Each number is 50 + 12 x the weight over its row's rms, rounded and kept within 0 to 99. Layers, rows and columns count from 0. The size before them is the row's rms in percent of the matrix's.

# gate: layer 8 MLP gate, 1024x384, rms 0.0352, rows 483-517, columns 128-191
# up: layer 8 MLP up, 1024x384, rms 0.0354, rows 483-517, columns 128-191
# down: layer 8 MLP down (transposed), 1024x384, rms 0.0353, rows 483-517, columns 128-191
gate483 092:48 55 64 41 55 36 70 60 66 38 51 45 48 41 45 49 61 51 43 36 43 41 30 46 37 50 39 59 29 40 48 69 49 45 27 46 60 51 39 51 58 54 60 46 57 27 15 46 42 55 56 41 61 43 55 36 51 44 72 40 35 40 64 63
up483 095:56 67 55 59 62 81 57 47 39 50 57 60 60 63 51 53 57 43 39 85 76 58 57 46 65 42 30 56 69 57 24 69 48 54 50 68 53 36 49 38 58 52 43 52 65 49 71 48 28 61 57 58 61 49 52 49 64 57 49 66 70 53 52 52
down483 101:61 43 48 52 61 60 61 58 44 59 46 42 40 32 38 60 59 56 53 59 55 81 49 50 63 54 57 40 70 53 38 60 38 51 49 44 55 31 49 64 47 42 28 47 65 59 73 50 27 82 37 51 49 54 42 69 57 54 44 41 66 77 38 68
gate484 095:55 51 36 50 46 61 67 33 61 53 47 50 52 46 60 57 52 49 40 56 74 48 54 68 48 63 36 44 67 75 55 68 55 63 44 49 46 38 73 51 47 43 41 53 41 36 52 60 69 55 29 46 63 59 51 46 40 51 75 66 39 71 35 49
up484 097:50 64 72 32 41 71 60 53 62 59 48 50 42 44 53 49 24 47 52 46 63 60 59 40 57 47 35 35 63 50 59 42 72 69 46 75 61 25 91 51 31 47 46 54 59 50 43 49 46 45 36 37 59 38 43 42 54 56 46 32 52 62 63 32
down484 100:51 50 51 38 53 49 63 38 57 52 44 59 73 61 53 58 63 44 35 56 35 39 41 26 44 40 60 32 43 39 51 60 53 43 04 57 50 35 53 62 60 27 63 63 55 39 63 48 73 60 38 29 42 39 50 16 48 70 69 44 52 52 53 50
gate485 098:63 48 60 14 52 71 40 51 49 49 53 47 57 64 48 48 15 34 44 59 58 73 50 46 47 39 72 45 41 48 57 62 53 63 55 52 34 44 53 40 42 47 58 49 56 55 45 28 44 69 61 71 43 51 35 44 33 42 54 43 53 76 47 44
up485 099:38 48 47 41 41 31 44 64 35 47 39 55 44 44 45 46 48 45 63 76 60 40 58 63 33 59 36 61 74 62 51 46 52 34 27 62 65 65 44 62 50 58 56 61 44 48 41 44 67 46 47 41 50 09 46 42 50 66 52 49 39 40 57 39
down485 099:57 30 49 44 47 64 52 55 65 32 37 62 36 60 49 69 16 51 63 70 51 39 54 71 35 53 47 53 36 40 63 56 38 64 51 59 60 64 51 61 44 47 64 63 62 41 64 53 62 55 47 45 60 35 33 47 15 58 30 49 57 54 68 57
gate486 097:59 65 36 48 82 52 56 60 71 72 43 50 54 11 37 53 62 38 71 36 35 45 56 64 57 52 48 48 54 61 45 40 33 71 52 56 63 39 56 46 46 62 51 44 47 34 58 48 40 26 53 60 36 47 53 56 52 21 60 65 57 67 40 50
up486 092:63 54 50 61 46 67 59 36 34 71 55 59 37 65 47 70 65 54 43 63 50 40 52 42 51 44 41 33 49 48 54 51 51 65 66 53 60 62 46 74 63 66 42 60 56 53 57 38 52 68 48 58 45 33 38 50 55 48 48 50 26 68 53 50
down486 097:72 47 52 40 43 46 49 44 68 48 65 45 66 58 43 51 62 49 46 60 27 29 77 43 67 46 38 37 40 47 49 65 28 45 45 70 53 58 44 62 39 48 41 53 66 31 67 58 46 62 50 61 31 67 46 68 60 40 38 56 25 49 24 34
gate487 099:75 29 58 58 67 50 33 51 55 60 57 48 28 45 50 61 54 34 42 51 40 38 77 51 31 53 48 53 72 68 53 42 41 58 50 74 40 57 45 40 36 42 65 30 63 58 59 70 33 58 34 37 49 30 52 50 58 48 43 47 52 62 40 51
up487 105:40 41 61 53 55 57 35 62 55 49 52 65 46 42 57 66 53 59 42 68 57 49 48 28 37 49 62 36 55 51 57 59 55 40 44 43 31 49 59 54 52 52 66 50 36 49 57 39 35 62 61 50 40 54 41 27 56 40 56 32 41 52 30 52
down487 104:39 33 72 39 63 56 52 71 60 66 48 54 39 54 61 50 65 47 59 72 55 48 49 36 31 65 52 30 56 74 64 48 39 54 57 46 50 29 64 62 45 39 62 27 50 53 44 75 44 52 55 72 44 49 48 55 54 33 38 56 36 59 35 59
gate488 109:66 50 48 58 24 58 51 44 45 51 60 26 57 48 44 51 47 52 47 38 50 41 80 68 50 52 64 43 51 44 38 82 45 50 36 43 57 45 42 66 62 64 46 33 72 46 50 46 40 51 46 61 58 42 50 42 46 46 54 42 36 35 45 48
up488 106:61 45 36 46 56 45 42 48 47 53 51 51 29 61 50 42 47 58 71 53 48 42 47 37 40 59 48 48 59 51 52 23 52 60 50 43 51 54 46 41 42 51 42 43 45 52 47 47 61 42 53 47 41 51 50 59 57 46 49 37 37 41 70 59
down488 099:52 60 62 65 51 39 60 33 66 38 67 56 61 31 33 46 29 71 74 50 48 33 46 31 63 50 46 60 45 62 50 63 54 67 45 46 48 69 35 34 45 37 47 22 59 32 57 50 70 44 56 74 58 48 56 44 29 65 37 57 51 39 54 52
gate489 087:70 33 47 55 52 58 84 53 23 46 63 57 37 23 34 42 38 39 80 44 52 49 49 81 30 60 65 34 47 47 64 51 55 40 55 51 59 48 64 45 42 45 52 51 32 52 40 62 50 30 44 49 47 15 29 79 65 55 49 37 67 43 34 62
up489 085:24 39 57 20 39 31 64 58 56 48 60 59 50 62 49 36 60 40 37 47 68 60 53 46 36 50 60 63 53 54 54 68 45 68 49 67 42 54 40 50 62 35 62 50 41 78 63 72 44 50 52 72 74 37 54 57 64 45 32 42 32 41 42 30
down489 094:40 40 47 48 47 57 21 40 28 43 32 61 55 56 65 42 58 43 48 59 32 52 55 63 50 45 47 57 49 43 65 66 64 51 44 57 51 47 53 46 73 51 58 51 81 51 49 31 23 36 33 43 44 56 48 54 51 51 55 68 54 51 73 43
gate490 105:62 31 39 36 63 44 40 59 68 43 57 41 36 52 42 51 57 50 43 35 44 32 47 46 65 56 52 42 52 58 49 64 80 46 51 53 62 35 36 49 63 56 54 58 62 50 63 42 40 72 48 53 41 60 43 73 58 58 84 53 72 28 48 39
up490 106:37 44 33 45 47 42 55 33 41 70 46 56 57 38 49 48 33 45 48 55 53 53 48 66 70 54 50 58 28 16 73 67 34 40 38 50 46 78 80 58 54 48 67 51 48 55 45 53 61 47 64 45 50 46 38 53 59 57 41 55 60 41 59 35
down490 103:45 37 50 48 53 69 40 36 36 27 42 73 51 45 41 62 76 53 63 23 56 36 44 44 62 58 67 49 43 42 63 39 61 50 50 28 47 38 70 47 45 28 50 53 34 49 59 53 56 58 74 34 55 31 44 58 52 54 51 46 53 52 49 46
gate491 098:53 53 64 55 49 43 43 45 51 35 47 31 42 65 40 59 57 34 58 56 78 43 40 50 27 44 69 47 64 69 42 27 50 58 62 40 60 79 46 50 55 46 56 39 60 47 33 48 53 58 65 75 42 50 42 60 34 56 63 30 63 33 38 54
up491 095:42 67 63 51 32 56 53 51 57 37 65 36 37 64 46 41 47 38 31 56 74 40 40 52 35 28 62 52 69 64 49 05 73 30 71 69 39 49 55 45 48 33 62 62 59 41 62 51 27 29 53 45 57 56 60 35 42 56 45 49 41 49 44 21
down491 097:44 53 34 35 36 52 45 74 53 66 60 37 27 39 38 31 73 65 46 63 75 54 65 88 55 47 58 30 40 46 48 37 58 56 45 47 49 63 60 47 55 49 65 75 33 46 51 58 36 45 54 57 66 54 54 68 36 41 38 43 48 61 34 66
gate492 091:52 43 55 36 39 63 47 57 53 46 42 28 42 35 58 47 45 59 39 17 34 53 35 29 50 66 64 69 61 49 62 53 47 63 39 56 77 53 64 43 50 43 62 56 50 54 43 40 43 59 49 48 53 57 55 42 39 54 53 52 81 49 48 53
up492 093:37 57 62 49 52 43 49 29 46 38 33 67 61 49 35 39 49 57 60 48 67 57 46 42 53 32 54 08 34 58 44 55 67 20 62 49 55 59 37 25 53 74 56 35 43 30 61 68 47 55 44 56 55 54 27 59 71 49 48 67 24 58 66 45
down492 094:62 47 50 36 34 63 55 32 40 64 32 35 51 45 74 61 45 48 52 58 53 57 28 33 62 59 56 35 45 62 43 45 50 61 41 63 37 57 42 60 28 54 63 43 48 42 54 55 57 59 53 38 37 51 29 37 32 56 41 52 26 35 41 51
gate493 097:65 59 49 37 47 46 61 59 26 67 25 51 63 54 57 60 41 16 52 41 65 47 60 37 41 50 58 47 40 48 74 43 59 56 66 52 45 58 44 23 66 34 45 41 51 53 40 50 39 46 35 55 48 38 56 43 54 62 71 67 51 33 51 38
up493 091:52 40 49 65 47 47 50 43 54 49 37 58 61 37 34 42 69 49 49 41 43 61 46 62 47 41 47 48 46 59 48 77 46 53 42 48 78 54 61 51 44 63 44 57 54 33 84 55 42 57 61 63 60 58 61 58 67 35 54 57 55 36 44 53
down493 097:44 52 37 68 59 37 40 51 61 62 43 70 70 28 39 50 40 35 45 36 78 60 54 63 51 39 65 60 36 48 52 21 53 46 48 52 63 37 65 44 49 26 44 65 58 64 59 64 38 49 25 66 59 67 66 51 53 59 45 43 52 18 46 66
gate494 102:45 60 37 47 47 49 72 58 53 43 42 37 69 56 57 47 37 45 38 40 50 55 59 56 51 29 38 68 68 58 62 43 59 42 35 27 56 34 56 39 51 53 31 66 38 53 50 37 40 51 48 48 30 62 51 45 54 71 59 49 69 59 57 35
up494 103:56 35 64 40 53 58 77 36 41 35 36 54 66 67 39 44 60 25 42 52 61 43 48 49 43 43 51 47 31 62 48 48 46 29 46 28 66 48 42 32 14 49 44 60 51 69 29 42 27 53 48 59 54 57 41 61 51 48 79 34 41 60 65 45
down494 102:33 54 49 60 54 48 35 66 37 42 61 57 44 25 41 61 60 55 51 58 49 55 59 40 69 57 48 84 37 65 51 53 44 50 61 55 36 53 48 30 75 47 42 42 66 46 60 43 52 59 44 58 59 60 62 36 41 52 47 53 52 65 60 64
gate495 094:50 35 73 56 50 66 44 66 83 47 37 73 46 79 32 62 46 56 51 38 36 31 31 67 47 45 60 66 52 57 59 55 44 36 62 47 49 55 64 51 31 40 60 50 40 63 47 60 52 65 15 52 53 41 59 41 52 57 26 49 44 78 22 52
up495 097:39 44 57 48 52 53 27 46 37 46 67 70 52 59 34 67 47 42 30 44 51 52 55 62 54 62 51 54 29 44 46 36 68 58 79 28 56 36 54 47 46 62 44 37 48 65 20 62 69 58 42 40 55 73 61 49 55 42 44 51 45 53 62 45
down495 103:44 33 48 50 44 53 56 58 54 54 57 56 43 50 47 55 54 57 42 55 50 40 53 49 61 61 64 58 58 44 34 44 70 47 58 46 49 28 33 49 51 35 62 48 46 49 53 24 76 54 53 59 53 51 42 64 54 51 44 50 22 55 50 56
gate496 114:41 44 57 48 55 55 46 59 73 35 28 24 44 54 37 59 60 44 57 73 64 51 46 45 49 56 38 44 52 51 65 24 40 45 20 62 61 57 55 51 56 51 44 46 40 52 67 51 49 41 35 51 64 61 48 35 48 51 48 34 59 44 58 40
up496 115:72 41 15 64 48 66 57 44 57 55 45 68 68 51 43 29 53 37 42 24 46 44 51 52 44 53 66 47 65 70 30 66 49 44 58 59 41 48 43 42 43 66 71 52 52 45 24 57 49 47 37 57 51 50 53 38 27 57 35 42 46 35 50 70
down496 097:57 40 40 55 30 57 51 64 59 45 50 31 60 69 29 32 59 48 42 40 66 51 49 47 53 26 41 30 34 36 48 55 61 52 25 66 42 60 55 46 55 51 54 30 74 41 50 58 60 38 44 54 69 64 38 42 42 33 42 79 51 41 46 59
gate497 107:69 38 39 67 42 46 56 42 61 53 30 46 70 63 55 39 40 44 51 52 34 40 69 62 72 54 54 62 45 45 53 48 56 56 54 42 62 31 59 44 44 55 55 64 70 43 45 54 40 34 60 41 64 36 43 40 82 45 34 34 78 36 31 57
up497 101:62 47 77 55 39 50 53 64 17 60 55 43 43 65 62 78 42 48 42 43 49 64 30 43 39 45 52 43 50 62 45 70 49 78 40 39 31 60 53 48 58 54 65 53 55 41 43 54 44 60 74 60 45 60 52 60 62 62 55 58 47 74 44 65
down497 099:56 36 42 45 38 43 62 48 52 54 46 49 67 57 41 50 52 67 42 76 47 54 43 66 39 56 65 41 63 31 70 53 57 49 40 38 59 46 52 45 49 69 41 18 57 49 46 60 61 37 23 42 60 52 25 35 59 46 51 39 40 50 49 41
gate498 087:35 52 42 48 57 47 33 58 86 71 29 34 34 47 61 28 47 56 38 29 34 56 67 52 41 44 58 40 33 58 43 58 63 49 51 44 44 39 47 57 30 68 51 38 54 54 62 39 44 22 48 49 47 53 34 74 51 69 47 54 35 58 23 59
up498 090:66 42 51 10 53 48 53 62 51 57 59 58 55 50 58 40 61 53 42 66 59 24 47 45 51 42 58 56 64 48 48 46 74 32 35 60 44 57 58 57 66 43 57 46 60 56 46 36 51 50 37 41 81 50 60 76 59 52 30 63 67 47 57 33
down498 089:46 47 39 31 66 47 33 51 28 55 47 60 50 48 40 42 59 42 49 34 41 47 41 62 47 47 52 50 28 53 57 58 67 38 40 47 41 54 56 74 29 53 46 41 53 43 24 40 70 34 47 49 54 56 51 56 79 69 62 65 37 45 11 49
gate499 091:23 52 58 44 38 62 47 32 43 52 38 23 79 49 52 40 47 74 50 35 23 55 50 51 44 39 34 46 34 45 63 56 54 54 50 36 43 61 44 34 62 36 55 56 62 70 58 62 38 49 45 45 54 36 41 60 35 44 44 44 53 46 53 33
up499 089:46 49 41 51 58 63 65 42 49 49 20 40 36 45 65 41 49 61 35 26 61 09 58 46 46 56 78 48 48 60 73 43 33 59 58 44 53 53 75 44 59 42 49 38 63 59 51 34 69 48 44 49 47 54 53 15 53 48 55 52 52 48 55 40
down499 096:14 48 46 53 32 52 29 63 39 59 30 43 67 60 35 50 60 54 66 53 50 43 64 43 45 49 51 44 58 45 53 38 33 44 58 36 45 60 56 38 45 53 57 58 65 55 53 26 68 46 71 48 65 59 36 49 37 55 49 37 41 54 42 45
gate500 093:45 43 55 51 45 68 50 57 54 48 48 24 58 61 68 47 34 52 60 45 45 57 39 53 48 65 56 37 49 57 60 41 64 46 50 30 39 42 54 73 63 37 20 52 48 45 31 41 28 68 50 56 42 62 56 58 60 56 52 63 49 43 71 49
up500 089:60 45 70 71 44 58 36 56 74 53 62 46 61 57 60 41 16 58 49 41 67 53 66 47 29 65 52 31 61 46 45 63 55 42 44 64 54 36 63 71 53 47 26 71 63 58 54 64 43 41 43 42 45 37 52 49 39 45 49 38 37 60 59 59
down500 092:33 52 61 52 69 20 73 44 27 59 61 52 35 45 61 45 67 44 48 63 60 63 33 53 59 50 61 56 33 55 32 55 52 70 30 58 45 46 38 44 37 73 64 56 66 67 48 56 55 54 54 40 52 40 33 46 51 29 56 56 28 48 33 46
gate501 100:44 49 53 52 60 57 34 70 34 61 57 29 55 52 49 50 41 50 55 71 61 67 46 61 46 49 54 71 59 65 30 61 42 47 49 48 71 52 50 64 49 41 60 55 53 54 68 56 69 57 60 35 39 53 30 55 47 46 48 57 48 57 52 50
up501 100:55 61 40 45 45 62 50 43 42 43 62 50 46 57 55 62 46 41 59 34 81 46 47 69 59 70 31 26 29 53 72 52 73 62 27 48 36 31 49 39 53 63 61 46 38 56 42 30 60 68 59 62 44 52 41 66 52 69 62 41 35 50 49 54
down501 097:56 55 52 45 73 55 50 56 42 50 58 37 53 61 48 49 54 39 49 46 31 62 53 68 61 38 49 40 51 56 52 38 33 39 53 46 63 51 52 39 47 47 64 56 65 60 52 57 45 36 63 46 36 56 31 44 60 57 51 64 55 48 06 49
gate502 102:59 66 54 61 73 35 48 57 44 53 33 56 42 63 45 27 45 36 42 52 30 34 72 31 55 33 70 48 61 48 52 55 52 41 59 64 55 50 49 51 65 60 22 65 59 50 55 26 33 58 66 45 81 35 50 57 60 54 56 50 72 53 37 57
up502 104:62 60 24 55 47 45 39 55 66 37 69 34 54 45 54 41 55 58 54 61 15 71 64 36 52 64 32 59 50 53 36 45 33 34 48 65 41 56 44 67 35 53 43 43 33 56 38 46 54 45 30 39 40 69 62 37 43 38 31 53 36 46 46 30
down502 098:46 41 35 47 32 43 36 55 29 53 48 40 66 57 44 54 55 57 41 36 50 41 35 62 21 68 44 49 41 73 60 51 61 56 39 51 22 44 32 51 48 35 56 57 62 47 51 40 40 47 52 66 25 43 38 47 50 48 50 47 54 26 58 56
gate503 113:48 71 42 52 51 39 44 47 52 64 49 42 68 64 46 52 54 58 39 52 70 44 46 52 55 62 42 47 66 39 66 53 54 46 52 60 47 58 66 45 66 38 57 57 47 58 36 49 32 47 51 38 36 37 63 54 60 54 59 39 72 45 33 39
up503 103:36 56 56 51 49 39 70 46 37 55 39 62 43 50 59 58 44 58 43 43 51 46 66 23 87 44 60 78 61 40 69 64 20 48 40 34 46 53 42 47 61 66 40 41 44 42 52 42 59 49 57 38 43 63 46 41 27 57 38 51 53 45 30 49
down503 106:67 55 65 57 69 61 19 53 55 58 30 59 38 36 61 41 31 50 41 56 44 62 50 51 50 42 48 48 42 50 43 47 28 52 56 24 29 47 27 42 53 60 45 51 54 34 54 53 42 39 51 30 48 57 38 50 45 47 41 51 33 35 47 67
gate504 090:40 61 23 57 45 59 62 44 64 38 46 53 53 49 77 60 40 77 41 41 51 57 70 52 69 46 74 67 65 45 59 55 65 63 46 35 72 70 15 39 63 33 62 75 64 37 53 43 69 56 49 35 49 59 45 52 28 55 47 29 58 30 56 62
up504 096:48 56 64 47 56 63 65 55 51 72 48 50 52 48 50 52 37 51 48 55 28 40 59 42 21 29 43 54 38 53 56 67 58 38 59 77 61 43 66 65 66 57 45 50 39 49 46 53 50 56 54 57 53 51 52 48 50 59 52 35 45 69 28 63
down504 093:58 29 40 41 49 30 34 39 66 62 55 43 47 54 66 61 53 61 62 51 57 44 64 69 53 48 54 59 24 44 53 43 59 83 54 27 51 38 53 75 48 45 37 49 48 52 54 42 54 52 58 59 61 53 52 32 52 53 55 48 48 27 65 47
gate505 103:51 35 61 57 46 42 55 62 60 41 35 43 30 59 54 40 52 49 66 46 41 67 48 32 35 44 53 48 57 54 56 45 60 75 62 51 48 54 45 34 46 44 48 41 24 58 48 67 33 44 51 45 54 55 50 47 39 66 59 58 71 33 24 58
up505 105:47 59 40 33 69 65 62 49 45 38 57 46 59 35 66 43 64 52 63 37 52 47 49 30 44 74 50 55 43 69 72 61 41 57 45 56 61 48 40 45 55 58 44 63 47 74 72 38 33 49 45 60 58 49 44 52 56 76 56 22 60 60 51 47
down505 105:43 54 51 40 29 61 34 54 37 28 67 42 34 63 32 54 65 45 56 31 65 46 62 68 50 54 47 18 43 64 50 58 32 29 48 52 46 43 55 44 58 58 26 41 43 62 50 49 42 58 14 51 75 40 44 58 27 62 53 39 61 46 42 43
gate506 110:41 53 45 42 50 73 47 53 45 39 78 32 35 49 56 55 58 57 40 43 55 74 59 45 41 62 52 56 62 52 48 76 37 52 42 64 28 57 53 31 47 36 31 44 46 52 48 54 55 60 68 45 56 56 59 45 37 45 31 63 42 54 54 50
up506 107:66 53 41 46 33 55 71 53 38 53 53 53 40 54 70 57 41 50 50 51 52 60 58 38 35 51 45 43 55 42 38 45 58 60 59 43 42 54 39 53 58 62 42 63 30 38 49 36 53 49 54 56 50 58 70 49 24 67 71 41 37 29 73 67
down506 104:50 33 54 56 51 55 57 48 54 56 63 50 47 42 61 34 57 55 46 34 57 45 61 49 71 52 50 28 62 46 47 35 49 52 76 43 28 57 40 61 16 85 61 58 52 41 52 58 61 45 55 61 63 30 51 66 38 44 57 40 29 41 52 40
gate507 093:43 63 39 65 47 67 62 68 55 39 42 69 47 41 58 46 44 59 44 43 66 34 58 34 46 45 34 58 48 61 52 57 49 67 47 50 40 54 60 45 52 48 56 45 65 67 71 65 69 54 70 55 64 44 55 66 64 44 65 56 65 47 56 51
up507 095:46 48 32 44 49 55 47 46 56 37 38 39 45 43 46 65 74 51 39 53 46 41 50 64 65 58 50 66 49 50 32 37 46 52 23 29 28 43 52 30 65 29 44 30 37 42 84 56 68 59 49 45 69 56 38 52 44 45 69 54 47 53 74 66
down507 099:53 20 31 56 29 50 67 53 54 38 42 35 51 54 37 65 44 73 44 31 44 54 29 75 65 59 73 61 42 53 72 50 64 67 56 13 40 55 40 25 47 54 62 46 50 33 62 72 45 32 37 46 61 37 26 46 50 45 45 71 77 40 61 27
gate508 114:65 56 56 38 61 55 58 45 46 46 60 35 94 53 55 63 50 58 27 28 57 47 60 62 58 55 36 64 44 62 42 42 43 54 51 58 41 42 62 44 42 26 47 47 53 67 57 62 49 54 56 43 46 60 41 39 82 50 47 54 70 34 52 44
up508 113:55 38 36 72 65 59 66 48 40 22 42 64 49 56 46 27 57 56 66 53 30 52 52 43 44 35 48 55 59 59 53 74 60 68 34 36 41 64 60 54 60 51 42 53 38 29 59 74 50 41 46 57 56 35 38 53 22 38 64 38 45 48 36 50
down508 099:65 47 48 50 30 60 45 43 73 64 63 44 54 69 47 41 35 57 42 55 45 47 57 57 46 53 62 37 44 39 53 41 59 42 76 47 43 54 36 66 42 62 60 42 57 53 43 49 69 47 44 45 56 68 70 47 46 57 63 69 44 24 61 40
gate509 103:54 63 41 48 40 47 27 45 38 51 53 45 51 48 44 47 59 34 54 50 64 39 56 44 62 32 61 44 41 48 45 35 60 23 42 57 69 43 48 58 39 55 54 49 33 50 42 63 21 57 46 30 48 58 43 64 67 56 64 49 45 65 51 63
up509 109:52 58 59 68 40 54 66 42 43 45 40 56 50 48 75 49 31 64 57 48 49 66 55 35 58 46 47 62 35 56 57 62 49 46 36 25 54 43 56 55 62 52 44 59 48 57 52 35 72 60 50 54 64 36 35 51 14 55 59 41 59 62 55 51
down509 103:87 48 48 66 60 52 50 28 40 42 52 46 58 37 41 21 57 52 56 54 58 59 46 47 43 47 60 45 49 78 57 85 47 44 49 49 50 26 45 65 57 51 51 55 54 58 49 26 55 38 35 35 63 54 48 42 41 55 44 59 67 72 29 41
gate510 101:41 43 50 52 64 46 67 47 39 59 76 65 59 25 50 40 47 60 64 29 44 61 43 59 67 37 55 54 61 54 49 51 36 56 46 68 31 63 51 56 66 50 46 58 54 51 52 50 61 51 69 44 38 49 80 54 48 67 63 38 29 65 41 43
up510 095:55 50 50 28 45 52 47 24 50 47 56 58 39 27 57 52 60 63 29 50 53 64 59 36 57 49 53 49 68 54 48 67 45 49 63 36 63 52 40 68 44 65 67 47 42 57 37 69 57 45 28 58 28 58 44 59 46 82 50 46 48 35 46 40
down510 102:56 42 57 61 68 39 45 66 46 47 47 45 37 51 26 33 41 30 60 32 67 54 72 37 47 72 34 47 34 60 55 41 52 51 39 45 33 38 59 41 65 63 37 48 66 51 53 50 63 53 60 45 37 57 83 35 60 67 89 73 31 56 22 43
gate511 106:64 51 27 50 66 26 59 37 47 41 50 52 61 52 62 50 47 31 47 55 48 67 47 75 52 54 63 56 58 44 61 61 77 28 47 25 55 42 50 64 41 52 32 69 81 48 25 59 51 39 55 32 72 66 51 51 56 33 41 52 49 48 59 54
up511 100:54 49 42 28 52 56 40 77 72 66 34 45 40 69 54 65 45 44 41 35 54 62 60 42 53 69 64 36 52 58 53 43 20 63 42 41 40 58 60 61 32 54 27 35 60 34 45 19 60 53 53 51 51 42 48 61 58 54 49 57 55 52 60 67
down511 101:60 41 60 42 59 57 52 49 33 47 61 54 49 47 31 54 46 48 57 49 55 70 39 45 56 67 34 48 38 30 51 59 60 50 39 44 47 41 54 51 51 53 46 33 20 53 72 74 39 65 36 42 44 43 49 58 63 48 60 40 44 70 64 54
gate512 103:51 67 09 66 67 45 40 58 78 28 33 42 63 56 39 44 46 64 51 54 61 69 60 47 42 42 61 58 44 47 56 63 52 44 56 27 60 43 44 48 65 64 36 63 49 42 50 61 34 54 38 46 66 41 46 52 29 53 52 39 65 45 48 63
up512 098:59 40 51 40 58 52 30 23 44 68 49 62 47 53 58 49 46 45 59 39 81 76 56 48 34 80 56 45 44 41 31 47 50 49 49 63 45 35 52 43 61 41 57 65 26 45 58 40 49 30 51 45 55 68 73 60 50 52 58 55 39 39 29 66
down512 097:35 44 47 28 53 52 61 38 49 53 46 58 56 44 38 54 35 34 39 60 43 60 53 49 32 64 43 57 48 50 51 60 53 51 78 48 69 39 47 58 54 47 67 39 62 44 53 61 73 41 66 47 27 31 81 72 53 45 63 39 25 62 47 23
gate513 091:25 45 54 26 23 47 40 75 61 38 46 58 30 39 61 51 46 57 48 51 45 41 52 32 49 52 65 47 42 58 47 40 52 54 53 33 40 38 37 50 68 54 41 55 42 55 62 27 65 49 50 62 57 48 73 48 60 42 45 36 62 50 40 54
up513 088:34 51 43 32 59 50 35 42 69 36 50 58 54 41 42 39 49 47 45 35 65 74 83 58 15 53 53 58 55 48 38 62 50 54 33 48 38 37 53 41 59 48 57 57 53 44 41 58 24 60 57 46 61 38 54 62 50 21 51 53 60 57 59 39
down513 093:36 48 43 33 50 41 45 60 58 63 56 45 70 43 49 34 43 39 69 59 43 37 59 21 47 56 56 62 39 49 64 56 37 59 18 44 53 63 47 52 36 51 46 40 33 58 49 54 55 42 39 63 30 43 60 41 43 51 33 40 49 53 48 54
gate514 093:31 71 33 63 46 53 41 71 61 41 54 59 60 50 64 73 66 50 42 46 62 32 50 63 30 55 31 22 52 47 56 66 61 40 35 37 37 23 44 32 53 59 54 59 38 34 48 38 65 62 64 41 48 57 44 48 33 82 35 51 50 52 26 29
up514 097:69 46 63 55 52 35 55 65 45 60 53 46 65 49 49 62 67 72 45 63 59 37 41 34 70 53 52 47 60 72 50 48 46 52 44 39 67 76 64 66 67 50 44 44 51 45 61 49 67 70 42 45 63 48 65 54 57 47 29 34 47 49 53 39
down514 098:28 42 32 46 47 38 83 25 38 47 65 39 56 81 44 47 41 46 54 57 45 73 63 28 48 57 38 44 31 54 53 48 62 42 41 35 39 41 61 44 50 68 39 35 61 51 61 48 52 43 68 51 70 55 62 47 50 58 47 45 47 59 28 47
gate515 111:53 50 45 61 33 46 70 63 56 32 58 37 29 51 47 54 39 69 45 47 65 53 61 70 73 32 46 51 36 38 67 42 44 47 25 68 61 41 62 64 65 30 44 39 47 36 57 37 62 26 69 84 59 67 66 50 35 50 61 46 56 65 37 34
up515 107:44 56 37 49 64 79 56 40 52 57 44 56 58 66 45 53 57 52 69 38 55 24 55 29 42 38 37 74 42 61 45 48 57 34 56 60 47 51 25 58 62 56 56 77 34 39 57 62 57 42 25 38 56 37 51 64 41 47 54 59 25 63 43 65
down515 102:54 62 30 41 52 62 47 41 68 59 50 57 71 39 47 39 16 40 60 32 43 64 34 32 58 41 56 70 51 42 54 61 28 26 62 41 44 49 34 44 41 50 45 56 31 47 71 78 55 45 12 45 70 63 56 63 40 61 57 49 60 49 48 73
gate516 094:57 43 33 56 61 46 46 47 35 53 48 77 40 39 58 31 53 42 50 34 71 29 55 45 48 40 33 38 49 40 72 44 55 29 30 36 70 36 44 50 77 47 41 38 42 38 42 39 40 65 62 38 66 42 55 48 51 55 48 60 52 57 25 35
up516 097:45 56 39 72 60 49 44 59 43 36 41 54 37 53 61 54 57 45 43 52 66 69 57 41 58 62 60 38 48 33 39 68 41 27 46 55 36 47 55 37 66 56 32 59 65 42 60 38 60 62 39 48 67 49 72 21 48 65 61 52 63 59 54 49
down516 100:42 53 41 29 63 33 62 30 58 37 65 52 43 72 61 43 52 52 47 55 40 59 54 50 54 62 54 74 50 57 24 70 50 51 35 69 56 56 33 56 54 60 56 51 36 59 45 63 61 65 52 36 46 45 84 27 49 64 49 45 44 60 50 54
gate517 099:69 71 48 61 41 48 49 57 40 34 51 52 50 46 28 64 37 63 55 39 46 52 56 35 28 48 54 47 51 51 54 49 45 49 33 83 58 53 57 57 36 32 34 43 28 64 44 68 47 35 37 32 55 28 56 55 76 51 55 45 53 45 36 80
up517 104:43 46 72 46 42 34 82 47 48 78 56 30 45 57 40 66 56 39 63 74 54 38 57 35 66 56 51 50 32 64 52 49 68 54 45 40 91 55 61 43 59 46 58 55 38 64 46 39 66 48 53 79 71 64 36 46 60 43 28 60 52 62 22 35
down517 103:57 43 61 58 51 48 65 41 32 43 56 50 70 47 41 62 44 62 41 43 25 55 62 29 65 78 30 37 46 69 46 38 60 46 51 45 83 63 33 47 62 28 60 59 49 39 69 59 38 52 68 46 50 61 55 53 58 56 55 49 44 29 50 45